Weights of a small GPT-style language model, trained from scratch on English Wikipedia.
Size: 14 heads of 32, MLP 1792 SwiGLU, vocabulary 8192, 45.9M parameters.
Architecture: no biases in attention or MLP, normalized queries and keys.
Training: a variant of SOAP for these matrices, 756M tokens, 2883 steps.
Each number is 500 + 40 x the weight over its row's rms, rounded and kept within 0 to 999. Layers, rows and columns count from 0. Numbers have three digits each. The size before them is the row's rms in percent of the matrix's.

# layer 4 MLP up, 1792x448, rms 0.112, rows 1396-1437, columns 224-335
123:437514570486483480476560519550458455545450492396476432464479575484501508497532460553487422498483496464496495512507456481509482406474521551511508489494535510491467494521478464474494432400555515500543512507489508430520516478584517483455436490493506507488489529487502523449472461531482507535534483521504528505467603535497517460486530503540
086:510463505471456545426474510448508515448539473470489566515497506519454426507527502557515552539507532440515457422505560484581468557565539457513501494424518496509477487574546486572410461552479518512525489512506490430542502553552506448496493551459548459472484541447517517529489511492411479448538535531518492535532458485507496580499561514536
104:463564472485536503509523513545538500566471521412538492560445529460566539494471561564534508474463521529463512462491481512522528490461495528572576484462548525508511537521548466434501536487563472486526464512497539494503521525488436454520585460497469539463435572507518487533517506587448565556499511559444561447566506426446549486478470488457
100:480467517437501492571471518504450450524478430472489450471549485461518439598575524513559526462528560523502522463471495525465483518574416528498490515503459554439492502512462474500528526544481476513504583506497506465482459495492445463484583441486524485511497477537426527440498450508485485486560467463525481488454471442511451493521506485496
102:536490476424494497508469579442486445517532441462486490519470529449490452471493473467504532487477493482456516572504440408501539518523509487428518569431409475492443556524465470479569493504526498510501536458416540558551355497469550507479468443490575467475487539548486480437504430437489505487527484475501513454499563505491520536454460517535
100:549542492462513526518490510547434423483469487554521602524498565426553525490529529564494441499493481457500494452486468528426472524438504544552477493469529581466456505501562463492454486496502476555488522532519613477479586477502469436542543488485511514490550465484440567446545514488461547501595525516521504484461476538591481554466498521483
093:527486487449473493545497398495537485541500526506518476561473489492447469507502504485494439448471520473468439496562543567513539554451523523470563599467514545491497573535437540490450543516556530450515393472527532523487504515462514406516535499492503445528431467552550464491485447556561482579484464580427527517497489509570523558520427474454
100:512442452530554462501485540566466458501529505493457563486560507499551457491534443530513563537461430489540501491491515526498433550486514466435522551489468533484514517588533564497501494478443481501555485495571551567486489557479544527573412468445525491463556474565549546505472495475565525463488560464546522446566483540478531524493485546525
108:560470526447521590496516560448434497566468467457474492595495553448555549480467447535482509456459537583490481527594564483468564567467528493458545557510513503499511540488536444443516457523483542531491467536565419509428500478479486491523484488488475446465555494503524499510512492459473476435408498485458519491495479514593511504564486420501
099:442583439540438434491533441455470435504479529551500489495558571513514617465463474480474580538520489523510489510403492481490472469479474511490458543480517502501495473525469587515501486510526588506541524628520461506459437489524546522520480520532532526529510517529568497523461505480474434538553483468479535566448514462518446562417510455488
104:530478528604539511513532527458469479548534451439477592464591490454586536461424513482513550496446489494481554490533528446533502469496444511504435461473493417454444520552464488559509487542476494518613503495508514541486524489539549387539407562558588485514517488499469566437454499497497439490590477541465558511522506566506492528482506534485
095:477427518486471570529522549433444527488505473545478456530475488504520519502442605448512549515487452543571514442478476525516504471423471523502556500529522524535582559466531470455535545527511489535556517516480530516469439476511471481485542506540522503516553530472418500453509523530420511466488456491573403531418437525453494471504544501498
105:449486521439503536486500455472503529481501527534515499428478442570474467421483503461541479474562452484442535514470471500563493434496522491520458434568542507550471462529487582496499491477471418465555450472478410493514514484533489450497475535582517491496467507522515571552523464475518529498489489460491500499567482517547493532528463514479
120:535489546485480537544472524496512468516484486485474494487497483554535554543466438575463489487546513514478564575499446491526511495436564471508487540515482549495513513522548470529516547526480555505551491552582490451486466441442537457481488449452552512496515482570503446469466469538495521551507553431513523498504401511540597537476427474517
102:499484564552462451492533493466516533434500515506449534548426456493523520511541489509475523480483500517525557483465486572544563512487530542507511492505461479516513508482497522453462498466556487538524504510497468516591465452619481507508520418500564469515454515485523526482494490515485500517403535501611495529465520490528451515512504494517
105:475537528527463483543514445486484429499451507516591546549544531503462479456491540509535411521532518555530445505508519455499491406446525580466517496483514435452488477489509491422475511499497520531518504547538517493526549525594509488446479577501479437520432436416470474522530544499555580524464496498472528516437451568480466459497477460561
103:475465494519556473441507446505551578491510465524455547474496540467506525436483522406436509453471512523493530514507495488524522550475558476457500441526560552480462469453533486612453555520573406525410533462540476453535477498520458546527569525505400546436507430475529526515496568510511528533509473488501564510503526474514451543457508407558
096:535535506467579460471457508466381485454480479507492573467538431588483473431513501477458458460481506456498532506496461481457553530451494537519525430447505476522464564445564449499532451549470460482430453460474461510505579473504505494526447516526461504508516478470456458454488530470595542584521568505452497493495544535473528479430568480517
091:528527509570520538526519494553482467546500483467496535474442521500492519485466518545538492555477434519493501511516512456468506486484491542586543520442455485522511428460486436457485573589478497465515514523526448501520562428538568551509444427508495498510500516458527444513458486483516580495438495470524472561500498554533528462593588428517
094:449423521469494512452522466560486509438546532518515467513525471490516517433487512530534511496462466534466459512524460426518485462509462506460500464477484503514473478575481474442462553587493486542483445558457576472537510522545492450563532467428466473518512560483485459536533460428481508506577476493546580439514496551568503412519470544515
096:471533455570438495479508481522563489431468482477477404523538517528493557518499524482549515516585504501588490480476529538487519497482544529557484504457477542474547546534466518558556515458414456500455535441591540471416526498496559513527513519451544519549539486451542530481439429473543504524512409524430512501516464559539443421434530498506
103:510502421547557509493566482562412479533498477490461534597456578510501446454540500462495526504483460420449461507551491466473513409493490485407464474563512492531521442541500519504455468494488568467517519455538520505492503517517512546482472409566452499543572453465514494485562484450521435499450571504483486531456504406501460523539514477453
101:474496504506520507439486457441586545420504492562510483585501501487467476493505467508551510529492502467568512561445544435475491475444551481539544472570523495516538526508523486474491512477410456502497494587546526438450435510535444443568566488483512406503521520519504471525511519528537467452461500465405514505458464475503550460474505554547
108:508546526435508446481520503490519506498518495475477520464457450599530556529569502452498498521463527455519491463470513463432499543532529523409403533473530379483503483535404529535503509509526501469489481436461530538523477499510523498547574496533412477494514465553491521446511546503519512411496497556575476437448507570489507512520541459475
097:491501496503486500538500545544518518474522552582521526491475527459483510502518505492550448530469530506567427521512453548470557502561505586499461522571487504447532511543542513557412531430563366503552508566534489593483457455444359538503527566510464489458471621478457554448480565517434535548501577517503515451425495443520459487501544535493
090:532510542566435470478516478510530536428426559519487506485443546531526479515459510578511464535560477517486510526532554476499585481418485500512490498525533450537553520518500465534519486554497457547455585515483532485552568540431479541513491513569427448514463471485516555513556545495511464455518615409507450472537529530580520441574485553529
102:506530550540516484497500480477526455516440475475589514512538491474526550547551490508632521472566497499515471492534514530515443430485518429586574463424518492536520454473442465457574542444487453531496391457489541497506478558531457436530489535514496508522550481434527498528474552496465485535535539547444503513470472559501529424486510434564
100:483524427404520463564497510553511570457501510473603520394607438521512474566500420542483499450454477528497539523506464544480421516527488509508565492491498481536445492458507540492434605571505521529552530465549535478497495485479532458536550482491438463553477501651431425505485544455555478534381412503568484518476468546488529485471519525626
097:499469567603510538458486535535539494495432436539492475519403509510518510500474497497557594498501573436538463522472360559511521551532500473506468450546492487510506466509533481499523502479468443499552520474496539454439491484449469445504468556440560532500443442473510493506501480506469480490482447472572484462504538567474443460499488417538
108:446475549486487493517501467501465429526523424431464562428563503435545524475566465430454512472520437476418439531506427454503467491529447541535487509533510449523515479537509526518475499496568447527484503529489471559522521517475489535537549509458494438551529517562502450448501496579511563538544491447482513456523500516458455514513559535529
100:469468529496560472455485484491463512538539503486504469468538495483467431529420595564465427500494537469514536526424419505441514516468528431550488423471456529476513456514553406484492448490471542479485536454577558414516452537480474498514529486551483443505555467446493538469531538472521482467499451426478500536488524500515464467544521455438
097:462512484467486475500551524503597416483501554582516507558460472526532489504533464536601577534567543518527530464486514485616547516553520460507506489481458583521522483552540560503434464487461592492470470518578527514541522532534480546519476468499515485517525489491464484511420462482501463463557574524542460477410475480515465497518535517511
099:543514529546475539508481478467545496475405462509645492472478564494503473505546506482467508552526565543525504550535485458545464474534499486550503521464446433563523482464562501490515496495508462476489584527458422469519566493516549477490486478504516535457494497462451548495461474535547459508531554428386486497515543500507570568523478403527
096:436520435503531466525531513474516518516519466512535529441465472511480531484514497445576513512462534548504470488490446482518515613539499503533510444542527445470480494471528537465553541534501478484485548582507427455505501480549523413510534495522540523504529551506506538487448435488560552495565525450475508471507516523540490526443502544515
102:521531474498473538561521489485517553544509527463478530519518472488548566440418510535499507546459386525449490479588421411547498444470537473556502539548525542540489505539494591409526469507529507516507487499512504487482512563516520513482578517459455433513490574516475493486572472472541446532466575492476443575512518550479528508445486488421
102:553487481454530516486497486472520491456419520526397551448528492523482451552563472531500523477477530441543556489529471575507543469573435502432538583482492506475431514504490447551509585574461512504521497527514572484531476498492486478419512541489493516565463455492501519495444479486490545496431505438510616515441473453475414540537457443439
098:544515534552494476473498514551458516474484480524547557515414487493489553494527500517563493514511471527469477505560484503458465398512552513551481439510536527486471541525509516495492396488455530412481512474523459462538480509483484444471552469568464560493545432508517541511519596487485504517511504590465524561567513544482539499582508526457
097:500556503555490378509542509469477519520444505431513519535480530488495462534562488498512512477537526516582519546471471548547521536388486500538500444464541592529552523522500455513503463517513533464413568557495493608514519455505485544560543558463402549475447507512504463477511562475530520519489527460457543519519479479440562470540500504548
098:485506487517490465463464516521528509549546461564515533489484512465507490488439410472554431457461499500468519605491496446509531498408532457493456572550456513509485468524495481572504517475521430469542526522460478518401476499526439529467482509544425483480500443568548548416493500562536468449486523418454476537497471477539566477461527502468
096:466478555522477444503506444537457468471534509508559522448513482521537495461498490530507443489516490559542450549536478530508498482494511437466515504452529523435431446467461533440495432481498474460462544497569489518494521548487486430559528467564486565521593536478466558480558461531526552438434518504463551411533495588478456561479508523548
097:434450601462575516502458490486546503514475531496578552487430491429561536459483507499555473460464494507556425601577492491530561490502502456493561497526527542453464449494522481523496499505505463587470522573487522454494567531540493410483498460463526475524514543472533521491519476473506462542523480502517466489478529474510525566575503497484
097:462489454517537510474482459503523468409488460503479496487522475486504502488588501447442477454533569490460430447515517483495476533505496572513446563449528478576566431423476423455459558475489508525517513543561518589549474491504459528516547537524521486472500562497432504468559509509560439466526493454497519447531487389502520529469466573450
# layer 4 MLP down (transposed), 1792x448, rms 0.101, rows 1396-1437, columns 224-335
109:572488427541550440454506472441510578429507542588473524555445434494532477454529510495563583529474555523483456526433517477531494534485451490482474555386553489393506453454459552579499508477512520544527459463539479512479505523410502539459463543516445507441480551543538444542497501483479509484566509571554503450463424540481483498562507507540
094:504539531497490444494501518510467526522570531511485471504528511484513522447514464495488499434504530518573548569511497492497475513484476549463511532587470501477501473483450511510529545410480523497436482445524485606516471482476509521477553448589466523496496503608540484511526580511573537485423467509539489520471527496493531401494529524506
106:578462464512452546560498493449464499412439496496510494534569510589408489477525432429450501489507480383547536434525499520514409572509522424499457513517436435534489436480487492540491451464534551579509525556532526502550484456544568516515501499570509460420577433514495514462508504508365504487545527479484527476534502498539500516564556493499
104:508510475525545503495600582504495542494452577481477513505492536432467512485429507535521543552581507502541494515442531555568493540464588491538472545434465543509494449475584522460412510535471463476489424518470527454525492567558558496563454515586559476493419536510520550437479529515565528530478459552392391444452519520558527509511531502462
102:511463530500491435559488413513501527537477522476455483476577471551505492499613498630473455468479509525567522515528480494464462473512527452524535497568551515538593465541422543492391515488533481505541495512617430500466609459506452475458566444505438451447475531505519440530496557539546558441456468521530480466430461521481510491473478518556
096:489481494540563482451548459427482515505497468477434472493503516574485441535505464505510488530527612542479485611499494476466474496503518440454525446492513434576494482477494500504517491527478559526505469484511440503478459464469538510465396511467537502457502509507515468479483529539551462441441501508507476549505580528477494433497485541554
085:490561555538557504482440543529500495500476482489459588504529524484497503483483459511465524556538460531572506477468465438519504463529488515517445480534530487445479426555534470526467472506463503458468557538449498439480454514530442546508496521458520508494538551429448506533505510449484485528533548518601484481496540490478431396467528484492
102:433547546574482527494558446447441553430565475505544514436530494504447553546572544463490454527508578503452526448531465545514484506475497467462455493554572524520560572522447473498520475463517510442431460528490499575450545482479531485466484553552571561508510532488518589502393500496456530445540435574453560501506547472544529497410525513515
109:547549499571517495477472457536468470487593556582445565454503490551383538528524508448526472522491464547480494441489517557504535402469543498501517484468501519553473477471495575496531491419520408426463543554482549552536537482519551504547545521472496533552454513479538482427482502513454534523519423548489526458531481478510523491457552516481
100:503507594470567583455520524483478477375469488503428471433544472453515447532472552513533444453526529471517467538465478539519544511524515479491499482476513508499450466465495464560511461502450411434452527446475522510502524546496450439501428498408456456482490512491481517496487515479517570550548512551493414469471451535425520508528465556508
106:542511528400494490506504478569499562442535469554485491551497511500495512499536482535476489520546479451554506527537495512532512521528477496539542536460495564476500492493527458478414480451530532487494554502462538517460405527500475605529472462497467536514497566483473446508512530557439638458486487491494502452519515461498514471471533467463
094:464536530524510504539501491490509485524497531561552521518494468543519564509470427550472425494459438485409527561535479523527478523499533484468531491478477514504524461505516489523485416480484480473452537542509465552518476499484457494493523463398504475498472498523487475520448490548527393446503497481485545555486518447516518495516477508473
105:598503501500522522484433570513518475479456445525520509536546573438509561547464603471440492588417493550544469524526465485475608502557499538460520505470457483461495447517529472539476438512538478605448518505470536455557429476499581563542490535455458504542530499474528470535537493530512502526572521507516413564486398503535473462475466500522
119:515521431467493494491464413552505511495519492555521514500492491563466487469561526531530517529489495522470492516511440540547530485537447453529499518474566557510532549516536523528465438503508499485514517530516520586492541556445533518580515497562503469569433563481482494513499541450505537496439502554479488502452544525458490438483514460409
096:484530498478505507446441494506490471492563523426503486520521497519549486518547431496485523530501534538481537547518447467549468555528448440498462435408572505505498511509542481459496481491480528469465527414536563504479584431449494478524523569520476570541499492509487471458488519491463590443590497521394544443524543487479521473483510494448
102:565515502526573525468495544457460492494501487474502554543492499562448448420498460559558519507542517477471574484524408581482518590539497470513452447477526541463547429455525490410520518446545546493556476461462500527472434494414533467554466518479486555540543553593566461521508457529470435507536574477529562513530523466510487489475510469430
107:468511562527504508496448470468464505540512533549443459485501428478480444516465518577557387522503546505512481472507421522475494497479503580537415536475419519506509521601495476514476542484480492511504482514470473597451501524435493481462438549454524497466485498530439531470486437553544446469468523503481508514447518552575482513517500489437
096:460444428482442465482544448530560518569575553435493427486515586418448516554485500467536525572535504577575573464513509457541460449529458484464570559475464481502471499464501584494506528482483532473526557510505564552497403481501492453432491425456467550481543450495446534505522548539443537523491465477488548507491458487575479444453458500530
094:415515470486538445477488494475517493501481534479529548503504565564473454539445471451432535511464527549527509499578510527498519566550526497406488507525461522494474525420498474501509447435461464552529453457477515518414449555524405442521551519553447483439490430508542525527595542437501535459497522477458452496509542454464507456420506558527
095:527446467521506478504506542503515507555513446497547499611466478478532505502516410484484526521532481487499553514490525494556551511484533537571488444507566576495516511527459495521480478478448441461508554419496400507556473466464538579491440468470519525478536476439507421494568546549471489536499553470559440516549473472421504599545481456465
100:551473516437556506519499466463506508581403497547513573542460464478495496500496491510418500469399507538566386562513462506491520526559510445482533448490507416521502431454428492484531480514499452507524436457530533544518468506481541509456542520528553463473520554503437504540534455419515443500444582484501426508543563541497513492571447548457
099:520453507486529475517509555499510498560504464498542508524582478501496505476454503467569448529486474509557547451491528488508525491504464503541486472546462496526486563485528497522456495444510534561524489489432522574494502539551489444533453479479570503490488523577507566512513471475513488545503470502510466486497523620498514512514481484543
104:552505549526464588529512533512488503507413476565491544503588504533502585502553528534505477484519492493570527496503515550476476540548432559501509529511520503549505480541443555527520490466540533506549508493506510505561572486510548503515525478548477481564452490501512506534530507447537496541590437476566501547520480413479510507511506554488
105:405512479496467477529516485476524548584413461523528558489538446479429499459515478393476476567489466538451503566484485473532433504465483474570484430497475515552478521474551513518526503463501497490530608545505493491509452529442487524433468513534577471506507436511488487526494536524499530510461482474515466497522415431573543445483515548478
098:426530555484497511510458507411522509529500539438478445478434486552538499492503479518467470525481511521481516447473563498492464471376385490433502517504512599493517519533499506443526468466466517492522580485491475456517627495450491518512430462461523448559495467470461442524523487490487461514501428430538474541497537472437519570539467491501
095:486449489467523545506521544484438496504509482476504468515516472530515468494541445497482453435501555524451540485483447565522468489526548522499464515519476517505527505512515547471502564484562457520551448509482490514476464472567502433465610515391501547484554503454526467453466506524467453580464442486479581498483513501487467460447456466498
098:517440481481512522531462443424472490567458482555489468508460587520458447425461533449470505548465501425468520495466500479477480554530530577491452445488505507486518522499465522520498442444556511562499517574555514503529545498496513567498522501484528545475466455488502520427481475532522543503501472434462474503479487449522468597445446479419
095:495496527595516498504479525468492460547491578467521475544413520464579524493524543462506500533569502501450418521496443429540547471436471500513447486497497477548489473428562432520488485477438500506470462571486470447526468461541472486537430551497527513503519461378554528510483444541421565471552515487524537491553497450516530579500467482453
102:489502512537445527494529506463473542476496587457476491551572500544473508506501484423495475548490538500465543423516529488437499470495550592564498538552480502535468520485478556528506447523504514501492595528533484499499618554482509524545525441503460519439570533539503502535447528430490503540512546452476471506514486427479544481539545554503
105:539499494437580497510544501547562512503495474569475527501509468472557460461465478521532496495489591452505621578492513525483515461429540447452470451514534465538505544526552443451472487488530547489479460437514474526537495423514498571538501523517527475491455504480518540557507457484554426533495513481524496521573617514500488449504505548542
098:491537498454472533487450478534561504450418574486494486491470511571440529488527373456400503483456505483503458466544585467526505437529526495470439523508455486462555530502426545512462538508535502529532409499405482583532514563441530511491534492514545521495420618562504540561474475525501514522520518492506565495548432538419510488541435464495
098:536490511506564545493464454472500578505495497469508515476694539513510506458529529430415451519564512476498485463516541487472479475475466535471570541527542508521480501542472434477565499436461383492475542477482474525501443473498568537427456532535495516445506471486511535466526493508549532527566465500434460499497583496526489528431517559423
097:493432443437534535461513560584443490500601498484451442565467466526495564465529517457459462483485473573481503533480536564501558504457444533427527505502573501457516537509465485570499409522475558542529458503584523484570485469499468492432500520545511491553544483477505553465549580433475550480488453506491513466506420467510456472485461521523
092:517486535514428523474541509467411537492495533487473491555473559533461477538484506508424512418494492561459522533446580450526541489551477452427506629457425450541475485548553554514439511462561411478504532489570535494534517523487479546473451476524480519441492458552532481442505491531470513469456522554472484495524461503494473520577473513458
106:520573481450592577595472506498451487504517462574459498494576580498508495539579469422520540506437522485546487517498484421535499518461491518524434522487514466498443496496508538504484530525480542515523560411478538476467523495452488476545469593496493528439512515444544501491479566509442525452489475595541508524561415512530503530528490497531
099:469445513511521474435483543485441525538551508459502544521559506489523483424491471548420489445459493537514519425528520445385412534448428525541550513499513460572539592492528470497528482458517522500499514480560481530572573507525518492518493465530475528458443612459482527465514509460552448485534508534486510573488448538511556595491531450552
107:485471506467496467554553493455563498552534481478550451511600509476552529520519522536494582462417479478521512536418536527580501568488454542466547579476489513523437436414426542528557543424507510584502483553514557480490506489461454447523451465461483489534416540521450484499539460495486587545474564399531434494521549495483468403489432431494
094:461426534488480582562480471526505514428550566515431459434489511535486522450457481502406522465531505542550444440482497543473477488526488508497529548530453446540467530517474463476494493557479538510495447502503529488539471578451503495449498530408462528562612529453490536513569516518463394486464455515495514510492551542501518460487504544488
101:477520540409518498477505464490457492512471449520502491520522486548476503507538531494504516520524564467480555458522477527424455582558487514519534535370453473565544498441516446461486495510468413492492549453579523442528574549516570470512507528530511507527483419429419518527492451470460560495507526524476488486487536463475514555505489468466
097:534457507462598505548482482487517471517455540463408487562525487485433524534529489494475539527570506485503452511534458454467593492535558600501491514510516513514575535484502473543529433472504550536434491495488475569527503448524567516502459448529487434497472526530514451530492509444508458585536501500497478556456547466492446506498468427481
098:555547531516414494514504500523478451480504515413513426495488556454458473482522482483436512555514489436497544453470488501543506534503511489501419488497499438530484500536523482501488510443479534463429485481479568569574467544485509546456461497505519568485502471481530480496473499528475524491488566506471463543497514453517529425440479505474
101:542569524499476446538489427472480488530486525473457501419467412532515501514526545535480430510513439498554528449440521509497510436521503435497474396574520498446434559559462483560516467538490445548447532504487554513460508475475559514500484429449515516480520436469550549481513526522458494614474480483477472471477433557524529473589510494482
# layer 4 MLP gate, 1792x448, rms 0.108, rows 1397-1437, columns 224-335
096:510523526460467501526464551547471508479550470496475499483510519493514505559521473531526527501505515484523524535463547509564459482386467513555526511557413600534461513466414450565507486481445503496444442527511457577466491521541537500459397459526476573512483478515517468471505497532505494508557507586518445446543446519519477488529508503420
104:484497485460514429543575476532479465547489473494594489570519560578533549475511509543499521493510451460577496504509498528490514453553500506482516478591472495515551486521529527534503460506438502440497480449508499502525499485487587593533485535478497521492477476509512439438545471518456441435524580433527447499475528521503422548459422424507
106:522550519565537554444544485480432490489542601502485536615521533551539511486466520497461511469483427451560467521535516476504538491518529472479517505473521513554529366515532473522488440437570530532496499580464446531547440521494526478477578558530388555513533445457539513528451509497493507537472491486530440403499500471489520544457526526543
098:541455471460502546537528522491512499485481423479542527515502523502547565513468524473575462467500497514465448562531385370462518522540474460487435557506488470498507519479502541522581535498491421482462533517492532545441498550533498546479483476446454517431524600575429479498507467567538564525444449442481469418450495524485501559504561508508
100:450440494506516511521499418495455466504455503495535568552478489577516538492501430508476487466568476525492477422530469515486529495478526455509483454528452438590480506532552520475425496541557482541497544430519516514548459511496535527482485498487489555512551561431567521558532538518567449491538499455542498470480484555489478490489428454522
096:539489524501468502466515539517590526527500482469479587538526492473539568489495503576393563492492523520543541498511512549505490478482541515527470481441512385569516474470498477535472464481483475507518536552505494442517456491505509507555474505485459531511495583421506485489455528547375503452539509430588494458495522508469469473445535452431
100:459528502529433453502510472559446480511531485506432438445505470476479447471441562528480457435444548438522558421473542509455461530494529528508497540495585454446518490495486491514537508478554484499509447517550525487464548491516479515504517516493499550502440447460519468506463526521433465516495525499462468555478485415507530517414501550499
103:463466484473541557528500534563516412507500510573581433544479589528532552527448601519515532528510475513558453518523484534469424487529569437514538480520493480510600456436507417524461565517454474486427536504483506476487489572519418460467531439542502459536504539529528510514549538532514588516524501508477354560481504475473425477569543428470
100:518458464551506495545432436522585523417490553479541490530511503496456475459490482504467536566519523542558440520535548481491476523448530520470510545489479580570510545526542469490451485479479458560514541510495457484496506460504464489508528504518509471488535490518526580608518539454569505453455461545482559447495455503449439575560496525462
103:465538454480553516505439470582487510472524529603497487494476545488463484552435472441438528504492500492502485540512500491502535518443516479417553544525406556503455523433538552504426463555518505571482513546434451565543455572538493531477511486505485581439506521497528484489513546514515561472484456417531428498512490370458494479405496526532
099:515523501530475502442463529465569518455430436512495462508517492545497508531464514499530555498481516558530596509431488447474502454380524484507523457477489452498466574476461519496490492506522499485524522506513511533507503476528509482485489511564485511547506611503540477555482576509458527511470520527512443432446479526519467515475486485510
102:535504486504401485470560479495475466538464500534522478515508517544503470492494499433427483543538475540433504553495512507543492489561533496472503491469486529526441431481503440427478524451505544522488533496584579458526549438526540548494447555486548497461530513488488502442544473531521561504446493507478487477438576432568593499462528528451
104:476432543510536478495543528547488524467479435564498462520525581450504480518481563461461493485498513497533433511525502515460487512528474444530504544508510456513489522498499548448524545552543429475373471437565540478442532579574485523528521545531452524472493494589534553534526464472569532514478381500510468449460523518505498580481407439525
098:505542541552478507525567489464554531463527483502471511566483513551498499432470534525521507538481484535532554487477508510469456418446486536448463544494467452458527438516536557516457492446481517479492464457510448549544506489470463533475479475477488480475525465502534425478458490526574495513438473553546493531514471522577465537495501505596
103:498536487569539541493522581508493576499485514488524550508531631510472521501518487506431534467449483458542521410513451475461494541508423505500526507456515545457492478512598492534483487454598549489573449482507521530423505520532457564471472486482482557476452521531448450449443511474511482478520555559555481478496491450512505471517603478508
101:477498469528500487490480482557512481453541513482494504543515469419580485390446515495419550437516558530469580369481445513514547492555513506547439483476523482455455464480496546571507471467495480533476500491465439472516496554531487555508473514559535504486513508464596456399457515512500560476472470530500435482492459471521450507493526486547
094:474485527517497483494503468534519477498478487486413514478543518478470460469525505507515494602523541490511468472490513511537474512484513483480486463490484543515488560482530428554469465525452574511517549547587601492497492498541528481495494470447481512518458518459498461527434510548460502471575534521446555519502490436550479495520509556516
099:489487449477442458537568502489495576527523570521524535478529464447515432431497535579489501454524553493518490571433545483520458450431509574563555472486491437544466502488518431440490524641552501483539519505500535493595456503457522529550465428490523477491532432471455525484502486489476533483478503550550456555488520569546486534552527516464
097:468461489452538547479478483493538485547461509537472448481486490468464518502449476482546458501484445492553508496488501472485505514524547454506450491536475549545448513474455517510565550587598529500501514498509519524463396498509487501487467510545493515512518524483401570547527496385525489460529533504481529482555490512549443428483514503508
098:495484533530492491467476527557477492450537440523517480455422606510444475518517576471511427527549537514540561479496509446509497511482534496486430509491530568581478536490526488466513500457513551524516547536481491504496555522451472475462446533517441487501453477513570505458554542550501505507517530515503591499503510482462500518523546476536
100:497508579596453524545512460458473565501487519520566573483419516519497421439520486485481442506447503544473470506433397567484516507543518550495441538558522483509517542461477502464501480595525477528485534426472463484544504396585497492433591514543422485435516474490508522492518516454472420509489489469576458486552524425499472535506459485459
097:567433520537519513439536540556550541506566561498561559467419546519525508415588541541439506488522462509496450469581532499504491548521449486454489493519527439497525477442521489407556551483531514502470475529538439485500464501543539496376474538496507495522507448531482460451481526558525512494521527468435500451545434541481512439564549432436
103:520515539501552537426559479498443500538530515510561485414498475631481499514518537434484524501510573497515505511474476542439509553517490536384523487542528389502499464512510552534505480525506519413508524472420486520491473506482553513528457495439461465509501430529474501473502430509481463445461512544509506509492519531460487477561591469507
100:497439527508542588498532480376467507480496550543562501530515513506498489449378530511530561501468562458557481536472463477503507505431493580501520465544513547492565513498484497486506541496544469525480494433589519529476513466516384435477510548514551445551370503453429559444504469513524527491463545457498464535505533497514466517515598442481
100:455471504477500619522493565535453526488443506501521500505518501490515464488533483431478408468457515504435494541518488552495508483483519522524428477497501563443507482466567556446448515460520493580524459481479510479546447403545492462479637491509513578486539474495502475566466487531508527460486476488456535488521582523467484528478477534535
102:485502504515473490446414531464501464465505434533499523475482553490535479484507586539607537506484501609541417465479432530486501523504528517607539484407534513555419485544519458464459508431484386504576475482515560477496491532489538433512455561473524514496520504494569563472453504514491469557612520552416500450484530532493519481575475464520
101:513542492407489485458479546485479516473519434528494502504593484479434500511473479481465519477515544490511505544500555542401479492571503444492493443444504568504466416528478472500521512535475468503596536439551534549545472483429556544491614467483505506465487457523447516573517450517522496482460500473471466495466512565403478473515518448466
103:367507496538566558520487534462522579512495495540504493447471454535476507530457450459532535496527457539491504498478521493482511412447541517528471442476480536531497487525525484456535533529487464389490500570575435500466535551504474481507483481551513477527511494472519536531535554489489445528507479491485443483538520515457473456612557523472
099:592570453470526454467563541417567568569483579524538437463476496544500522557413493524539515552545626521493522518480628468429546487420521503511535553532523554461510522504506505456502505477483546463549462492499477469550499493569521503494482492461494483500495486453479582505527523491460467494526553495504529489457547503479499571502448526448
100:512505485474468452488496472494555524502476487513540467544505534419509497539523494475512430426451492500542574529499518486537535494487464537562434402501546538472516551474467501494511457512499504543442562511542557480408490456530456467542530432481541530507539474493425496462490561562446427529489555529485457488506515563478460556491527575459
101:515481492488522469495504508499501498534501511539484422551534540459438506532485473523438518477542518473519519467540466447502490558472514530492570480467428426492532509435473481493399500515443546541512496513389483523537517508529492438424471516398488515517501494547572488523546513513541526476515433524574534494522483482457521453538478426458
099:607468491522546546586460488463509511559498486519548463414505484435519487485546539560509539555452437583506466487550419545469576560478492530457482472568499489518495501466508535464478523455546487516487530466485461519462529524555497481496565575546404488515558577498529466538429471550458515569531603460539473503521611500411569436526480474554
099:495489496508574503522439490522441453439488499523502463509563487502454484558501541537451507509515474537529531490537480532510545567496544607494467447485486508454493544467443450448399519491474480516575592556509445487600484495493471510605547547521500444469495482493499502448501460484474527471531516487493521462456536537559522462443517456468
104:482468587567489447464515509431520441486493461532486423456508404451558430436566506517503495480521448453546512478522484593513514495503503407460527435553505480534479495453462538530526437490506483464553523484524457517533588522491524486471445509451550544508552500462500497505479525510426453491475460519533542531521545464553485488537476522503
100:485575520571512506464529498490496471548515500448465485482504515514496486473514518521528547466480577475520562556557531578497534465535409481499588479444494501464493473472480472519407532588482498546486476497526566490467547436497521444456490513458477534510507479525541474478468487522514443491456579504460521481509412562479481571571490432529
104:464444524480509545505514526389538514503490547492403503482550522563557476518440494578458549556543452526538499461545490493459542573491511477439513471477500570501524536512491532523484497562516464556504527445459541604416417521503542525452423533441601512506548489419505454515526516495540435519523560515456506474389453492486439565568514501586
096:513507443502448610561528509540559468509538464528468522470477493476438474532530523471492466529499502548556449496469508477538519480421562510474483526522536464443520475498468598518550448578586436531561564474536508477478463497581366489451464522479503446537527543376455524523492480508502444510497425491539470473486471524454446535444555508517
100:490452465488543523463548538521488445483516489487491449438607533516498521491464590534517486551495437454543485506566530523436505475505504511536501567461525489502478460435425511475507527504499531552458518486475435552562481479526521478468557503484438513512437458529461523477536450486492607513473485532520496451431437566455533605460529420522
098:564543512441431530494518465476545525513486514541456457455472520535502501525487542552520494516497453449509475458479510483495510488494505509492522578560461531495497452463586513519490459546526524587574574573529500509484511559503537551470503491534542478542563497519469489484558507548512522532475494525456510558462510499481526471533556481441
105:466493513472420489521489493531508456441471508517450536501563440466519479542521485494465517535516528466498455458484510448404495539502497483497500524474489442505477455459501521534510539408507466507558475467509470473501468587502558631538456493517530484523483530509549434467525597454449556495524561478443446503473496511508449513491513496488
101:482559521461556502488501525566496573519498548460492451484514542492415533493489595489462505469614480537557598470438478523515488494528465465520536489525463532541506491553589517462483415482488538525489492457516516469537533493572505528525433449513499499522502465471482558477527497508529494518490445592495454488506536506491507450438514542476